python train.py --n_layer=9 --d_model=256 --n_head=2 --n_kv_head=2 --head_dim=128 --d_mlp=1024 --vocab_size=512 --activation="squared_relu" --norm="layernorm" --norm_place="pre" --norm_eps=1e-05 --positions="rope" --rope_base=11700.0 --rope_fraction=0.25 --qk_norm=false --attn_scale=0.0884 --bias="all" --tie_embeddings=true --parallel_block=true --init="normal" --init_std_qkv=0.0531 --init_std_o=0.0 --init_std_up=0.0531 --init_std_down=0.0 --init_mimetic=0.5 --optimizer="soap_variant" --lr=0.00593 --lr_mult_o=1.56 --beta1=0.95 --beta2=0.95 --lr_head=0.00624 --grad_clip=0.5 --warmup_steps=200 --schedule="wsd" --decay_fraction=1.0 --decay_shape="linear" --final_lr_fraction=0.0 --batch_tokens=32768 --seq_len=512 --doc_mask=false --train_tokens=136900000 --steps=4178 --dataset="wikipedia_en"
Each number is 50 + 15 x the weight over its row's rms, rounded and kept within 0 to 99. Layers, rows and columns count from 0. The size before them is the row's rms in percent of the matrix's.

# layer 6 attention value, 256x256, rms 0.146, rows 0-50, columns 64-127
104:53 65 36 62 79 73 41 48 52 49 50 24 48 51 20 56 18 47 50 25 43 52 53 54 55 69 09 69 45 66 44 56 78 53 77 30 72 40 64 38 35 67 60 73 65 72 73 45 40 49 57 38 42 27 59 49 69 66 51 79 69 46 48 46
106:42 21 40 42 51 61 41 58 54 65 55 60 75 42 50 64 64 32 44 48 32 55 70 51 56 17 44 63 63 64 57 52 61 72 64 46 42 78 68 57 30 61 46 38 73 71 41 54 56 57 60 67 74 40 20 30 53 58 60 43 53 34 53 37
098:70 62 38 51 31 55 49 42 69 45 42 45 45 10 57 47 65 77 66 54 49 33 29 43 89 51 48 45 46 38 73 48 57 77 43 56 57 27 32 32 55 55 39 40 51 18 47 23 23 48 68 66 67 28 78 38 44 44 56 65 59 35 75 38
102:33 74 39 45 31 68 60 50 41 53 44 64 46 38 54 54 47 48 48 46 58 54 56 52 42 37 60 69 57 18 30 77 35 41 22 27 23 39 60 49 56 60 67 62 62 49 27 54 55 58 39 54 61 64 40 74 26 51 48 33 68 78 35 41
104:46 76 30 64 47 50 56 53 43 62 36 57 47 47 63 34 48 36 57 66 60 46 26 45 73 53 63 40 71 28 28 58 84 61 72 75 35 65 46 70 47 50 32 45 40 62 53 38 41 65 71 45 51 58 77 59 61 40 73 42 79 30 47 37
107:36 38 46 48 61 75 27 39 50 74 54 35 49 31 27 45 42 81 47 51 47 78 38 49 63 57 39 66 38 60 67 57 22 46 43 44 30 15 53 57 53 47 56 44 36 56 58 32 35 58 93 50 51 72 60 43 37 45 56 68 48 62 32 37
103:52 53 80 65 54 62 44 70 51 39 17 53 55 42 77 65 41 45 48 51 41 47 24 68 38 49 30 52 79 79 43 55 55 36 67 72 59 49 59 35 50 41 47 45 34 24 44 55 49 31 38 52 70 61 53 59 39 42 51 40 58 34 51 38
108:57 43 70 51 45 62 53 59 49 55 59 57 43 59 54 80 35 35 49 51 54 49 39 61 44 64 58 74 37 47 37 39 48 60 63 63 64 83 30 59 45 82 43 79 62 35 57 59 80 66 48 60 84 73 52 56 32 54 44 64 36 35 46 63
100:56 48 34 27 46 56 62 59 49 28 48 45 39 58 68 73 50 26 55 60 51 65 62 52 74 33 41 49 33 36 63 60 52 23 54 58 52 59 57 20 41 15 35 30 40 39 32 33 72 49 63 45 42 38 32 51 53 41 45 35 51 54 52 52
102:59 30 45 28 77 69 49 30 78 44 53 40 66 20 74 45 51 34 33 69 76 50 30 90 47 48 54 39 67 40 33 43 54 32 59 65 59 58 43 43 55 55 39 41 49 53 50 60 40 53 33 80 46 68 72 56 43 39 82 61 58 44 29 40
103:42 67 33 54 26 22 66 66 35 39 54 39 52 29 61 82 61 49 52 36 85 40 70 55 89 29 68 57 59 42 50 62 52 16 27 50 65 52 35 31 41 44 39 58 53 58 41 76 51 64 46 48 53 38 65 56 34 60 47 31 45 46 26 43
102:39 63 44 45 49 62 40 53 48 63 34 47 65 49 58 39 40 52 46 53 33 59 34 43 51 70 31 48 39 73 41 26 28 27 68 51 78 38 69 69 22 54 50 52 73 82 36 65 54 50 46 50 39 36 31 40 62 62 49 36 36 54 55 18
107:66 49 77 33 73 33 70 65 45 77 64 54 55 55 46 68 28 40 62 50 42 49 61 65 47 39 63 36 33 30 73 50 11 48 60 37 46 36 75 26 62 57 52 39 56 41 74 61 37 50 64 32 58 30 27 65 57 43 64 44 93 24 36 41
103:31 63 40 55 19 57 50 44 22 47 74 71 45 37 43 59 51 67 38 82 43 46 19 56 39 52 49 42 55 55 62 83 51 37 37 59 91 50 55 31 30 53 30 44 53 74 61 49 26 32 39 71 40 54 72 35 41 39 50 22 40 64 34 36
098:49 46 56 65 70 42 47 68 40 25 37 26 26 78 47 52 54 29 61 43 51 64 54 52 72 42 48 61 54 64 50 56 55 65 33 56 46 22 63 38 52 63 48 64 58 64 60 59 52 56 43 24 46 31 74 20 65 38 22 58 62 59 58 52
105:66 69 43 53 59 47 55 39 87 50 43 57 74 26 44 63 49 76 55 65 42 47 62 72 59 42 68 24 31 52 33 42 51 63 33 74 38 50 31 70 35 49 71 44 54 41 50 34 41 75 50 47 48 38 30 75 32 20 64 51 25 52 42 26
099:61 78 66 63 34 43 52 59 36 46 25 43 54 71 50 57 37 37 40 35 37 62 48 40 62 32 50 37 68 66 64 67 74 70 56 45 59 28 36 34 12 23 31 53 22 73 81 65 40 33 32 47 52 48 40 66 51 50 47 49 59 57 41 51
104:60 42 59 53 30 22 53 45 55 83 51 46 50 60 37 76 67 68 79 54 60 31 51 41 33 53 55 43 48 54 47 35 47 69 50 43 50 22 40 26 50 26 27 50 76 42 29 36 40 59 47 41 33 46 50 34 41 43 49 40 40 56 48 45
105:54 40 42 67 31 36 74 46 58 31 47 35 44 45 62 27 72 05 61 45 76 27 37 52 67 62 56 57 75 51 39 51 49 63 36 53 79 49 65 51 51 30 41 60 54 32 57 60 62 60 61 44 68 54 24 48 44 61 61 33 39 54 44 46
104:37 63 53 46 74 55 68 53 40 61 58 40 48 62 46 73 55 40 89 53 45 32 35 37 37 70 57 41 39 45 46 12 56 55 50 36 26 47 46 39 58 39 33 27 59 64 61 72 57 27 54 66 59 57 44 57 23 55 43 61 72 54 20 46
104:32 34 62 52 68 30 40 61 47 50 43 71 56 51 57 95 71 35 50 44 88 52 65 42 36 30 44 56 44 25 34 58 81 63 45 53 53 99 46 17 38 28 49 80 44 63 52 74 37 55 24 55 23 30 48 65 33 54 56 47 26 58 49 55
097:53 68 40 57 51 54 34 64 68 45 40 71 61 55 37 43 61 36 52 36 42 63 39 31 35 60 15 52 39 61 46 49 54 66 23 29 41 27 50 56 54 49 39 55 77 62 45 66 68 28 25 42 23 37 33 55 67 23 55 52 48 34 28 64
107:60 70 44 30 67 32 28 24 60 75 67 43 65 73 69 40 71 42 36 46 44 49 66 18 55 69 56 26 43 27 35 73 26 19 55 69 00 65 73 29 39 49 72 59 37 70 51 31 63 53 89 59 38 66 58 76 56 60 68 61 45 47 55 54
104:47 28 46 76 34 74 45 61 28 60 70 44 70 58 34 68 55 57 54 63 82 46 80 68 41 43 51 34 52 49 74 50 41 39 54 49 80 61 49 75 80 58 40 43 66 49 49 47 58 50 40 33 39 45 38 21 60 60 54 62 57 60 72 43
105:49 49 36 52 34 56 43 15 19 30 25 53 63 50 38 43 36 52 31 58 50 61 51 22 48 58 45 50 30 51 66 48 57 38 60 49 33 62 55 63 54 57 75 60 41 34 61 60 35 71 64 62 33 67 51 42 90 49 78 47 73 58 54 53
102:65 31 59 48 62 53 68 47 40 30 39 65 43 50 52 43 90 82 21 32 61 38 36 52 73 63 52 43 72 52 53 52 47 27 38 48 69 39 61 52 43 76 58 40 61 37 39 44 59 52 52 79 55 48 55 39 58 43 60 61 13 34 43 61
102:37 81 67 73 58 57 58 73 37 57 55 49 60 55 30 62 62 58 66 14 58 50 63 50 52 78 47 62 55 00 74 65 53 56 55 52 65 37 70 59 57 36 59 59 06 63 50 60 18 31 70 31 59 55 53 44 41 54 65 17 51 50 69 44
100:41 65 37 49 59 53 49 43 65 32 99 44 65 65 52 79 46 36 39 59 45 66 52 52 52 31 28 36 34 65 30 54 48 70 51 42 55 44 27 19 65 83 71 78 31 77 30 84 22 57 47 31 11 58 63 62 68 37 47 29 49 61 23 52
101:65 58 57 31 49 34 27 71 27 54 61 38 41 37 37 43 72 76 53 48 48 53 55 48 75 49 67 72 47 53 80 39 53 47 62 56 29 36 36 41 36 45 62 54 56 25 67 73 28 58 59 53 47 21 44 76 23 62 31 33 42 34 76 41
100:43 42 54 40 62 33 49 42 68 47 61 55 42 23 62 26 58 42 82 71 47 49 71 54 46 63 43 37 61 31 62 63 51 28 38 55 22 44 75 63 17 57 29 33 43 38 62 34 41 42 59 73 39 34 39 59 59 40 66 36 68 53 70 36
106:17 38 34 62 58 47 43 22 38 28 40 65 64 18 52 30 47 30 46 55 47 92 37 66 45 41 50 70 64 47 46 39 31 46 26 40 40 49 50 36 36 67 45 38 40 67 74 47 69 60 43 52 42 43 59 46 31 39 52 65 60 50 38 59
095:50 33 68 55 48 84 55 39 36 26 57 51 42 27 54 38 31 30 38 30 33 41 54 13 48 49 33 64 50 40 53 33 67 29 44 57 53 70 45 52 68 42 32 38 36 68 76 55 24 29 35 50 45 17 41 72 34 18 39 84 30 73 48 52
103:31 33 38 43 37 48 28 55 37 31 66 65 51 52 49 39 71 32 43 56 48 42 36 54 56 38 57 28 45 44 26 21 54 62 67 30 70 16 61 75 46 28 36 38 46 43 53 39 40 65 56 65 62 74 63 41 45 48 38 72 17 70 45 50
108:57 44 57 20 42 54 47 90 52 56 55 40 64 52 53 61 36 32 45 84 56 67 41 43 54 27 38 34 52 54 41 51 26 32 55 68 46 32 49 75 53 53 46 62 24 50 64 63 37 38 58 56 60 57 29 73 44 56 62 54 56 64 62 79
102:67 63 89 61 29 39 43 65 55 87 66 36 64 85 47 47 59 20 29 57 24 71 46 77 49 73 58 52 58 54 19 58 81 64 29 60 45 66 29 23 60 52 47 56 55 62 45 34 30 58 74 72 65 71 38 51 53 45 67 60 44 63 58 63
104:61 86 46 50 74 67 54 61 47 60 48 39 50 54 27 64 51 45 65 59 61 40 17 39 56 75 76 66 46 70 66 45 27 65 46 38 59 81 48 31 43 67 54 49 36 44 74 27 52 55 48 79 59 47 37 50 31 40 54 47 75 73 70 50
101:41 77 51 66 51 61 47 64 76 70 64 47 39 63 42 65 57 52 41 47 67 47 48 42 55 54 73 30 69 25 61 37 65 61 64 60 59 58 76 62 63 53 16 62 43 37 37 56 62 37 60 53 31 53 64 58 54 63 50 54 54 33 58 40
110:52 73 47 57 39 59 40 57 69 54 65 96 83 35 60 65 66 53 24 41 25 15 57 46 30 60 72 50 47 63 39 45 54 58 63 42 48 51 61 47 44 46 17 31 38 61 77 56 71 46 46 62 71 47 58 47 66 73 31 68 56 62 46 25
104:56 64 44 54 58 45 72 44 57 17 52 59 64 53 61 49 53 41 43 39 66 30 47 35 51 35 40 69 29 62 63 40 56 26 42 49 43 61 38 40 67 48 63 63 29 51 29 62 49 43 66 74 64 57 33 63 43 57 35 44 46 46 44 28
102:35 36 31 34 40 48 20 91 39 37 47 47 59 55 56 64 67 63 66 52 58 39 46 72 43 47 24 44 67 28 34 35 15 34 80 61 56 59 45 24 66 69 62 49 51 53 45 48 67 54 66 84 64 39 44 58 27 41 53 20 31 61 28 63
103:64 45 60 73 42 49 63 40 60 57 49 53 63 77 44 53 44 57 41 38 40 42 90 35 32 31 74 59 43 44 33 48 26 58 55 50 61 31 81 77 49 23 58 46 58 59 32 37 57 49 28 63 85 34 35 49 33 39 52 67 38 61 21 47
103:44 44 67 82 71 48 49 37 31 71 53 58 66 66 42 79 46 62 10 41 38 21 51 55 64 59 43 34 57 57 50 61 47 49 49 66 49 51 32 49 88 51 59 21 17 47 62 39 73 34 34 42 53 74 76 54 22 77 51 46 55 15 48 61
108:45 43 45 70 64 74 43 42 37 43 46 40 49 79 64 35 43 81 44 43 57 40 31 29 60 47 58 44 57 39 50 45 58 56 83 25 57 62 29 39 70 24 42 65 66 45 45 50 72 39 35 45 66 26 46 66 60 67 55 43 65 41 76 72
104:71 73 47 59 20 59 76 26 41 35 68 47 54 43 32 58 54 61 28 56 61 62 51 61 68 49 69 57 71 67 44 73 31 62 50 57 83 71 54 33 56 65 58 54 50 61 55 63 56 80 41 93 66 41 15 29 41 36 81 71 57 51 66 54
102:39 47 74 44 78 32 61 52 57 76 43 50 59 72 69 62 51 38 70 51 52 07 54 57 70 48 63 32 35 30 60 61 40 25 63 34 82 40 59 51 37 55 59 66 51 55 44 46 26 45 26 50 40 98 82 49 00 48 54 28 46 29 48 79
102:34 62 51 93 58 34 35 62 39 43 40 41 47 48 37 72 38 60 37 70 34 45 49 52 76 57 45 23 47 43 45 14 45 47 56 73 55 48 61 64 51 66 63 57 52 28 63 62 37 44 51 89 58 58 39 30 60 26 58 46 31 34 59 43
107:32 24 23 71 66 60 70 67 31 52 37 37 61 29 57 48 56 29 41 84 53 19 47 59 45 43 67 60 24 34 15 56 46 49 69 43 39 33 37 88 52 42 49 39 37 49 90 35 61 61 51 37 59 40 56 45 30 51 45 39 56 64 76 59
108:45 39 54 56 40 80 56 40 84 38 60 40 52 43 32 57 69 49 58 68 56 58 32 33 34 51 58 41 60 58 50 51 53 69 66 51 63 41 86 35 79 52 44 68 42 26 49 28 28 52 57 50 53 53 43 42 43 48 60 41 71 32 73 19
103:28 79 68 40 46 52 32 52 67 38 58 50 48 59 62 51 52 48 79 58 39 38 73 67 40 50 64 47 55 47 58 61 55 43 73 37 50 51 46 69 59 56 53 63 16 48 56 60 76 57 73 45 56 37 61 56 46 38 61 49 63 61 75 58
104:61 63 79 60 65 57 57 64 32 39 55 43 30 18 68 60 59 67 57 63 41 38 71 56 52 57 46 43 24 69 94 04 53 73 45 42 76 35 44 62 38 66 53 44 48 50 39 78 58 71 34 36 45 44 53 65 64 86 47 29 67 36 21 54
108:49 58 31 67 57 53 38 50 49 38 42 42 46 40 45 69 50 40 77 33 42 45 51 82 27 45 78 30 67 54 49 78 47 58 66 41 31 27 38 34 69 66 56 67 51 48 40 72 29 69 53 33 70 56 45 33 38 68 79 59 42 70 35 64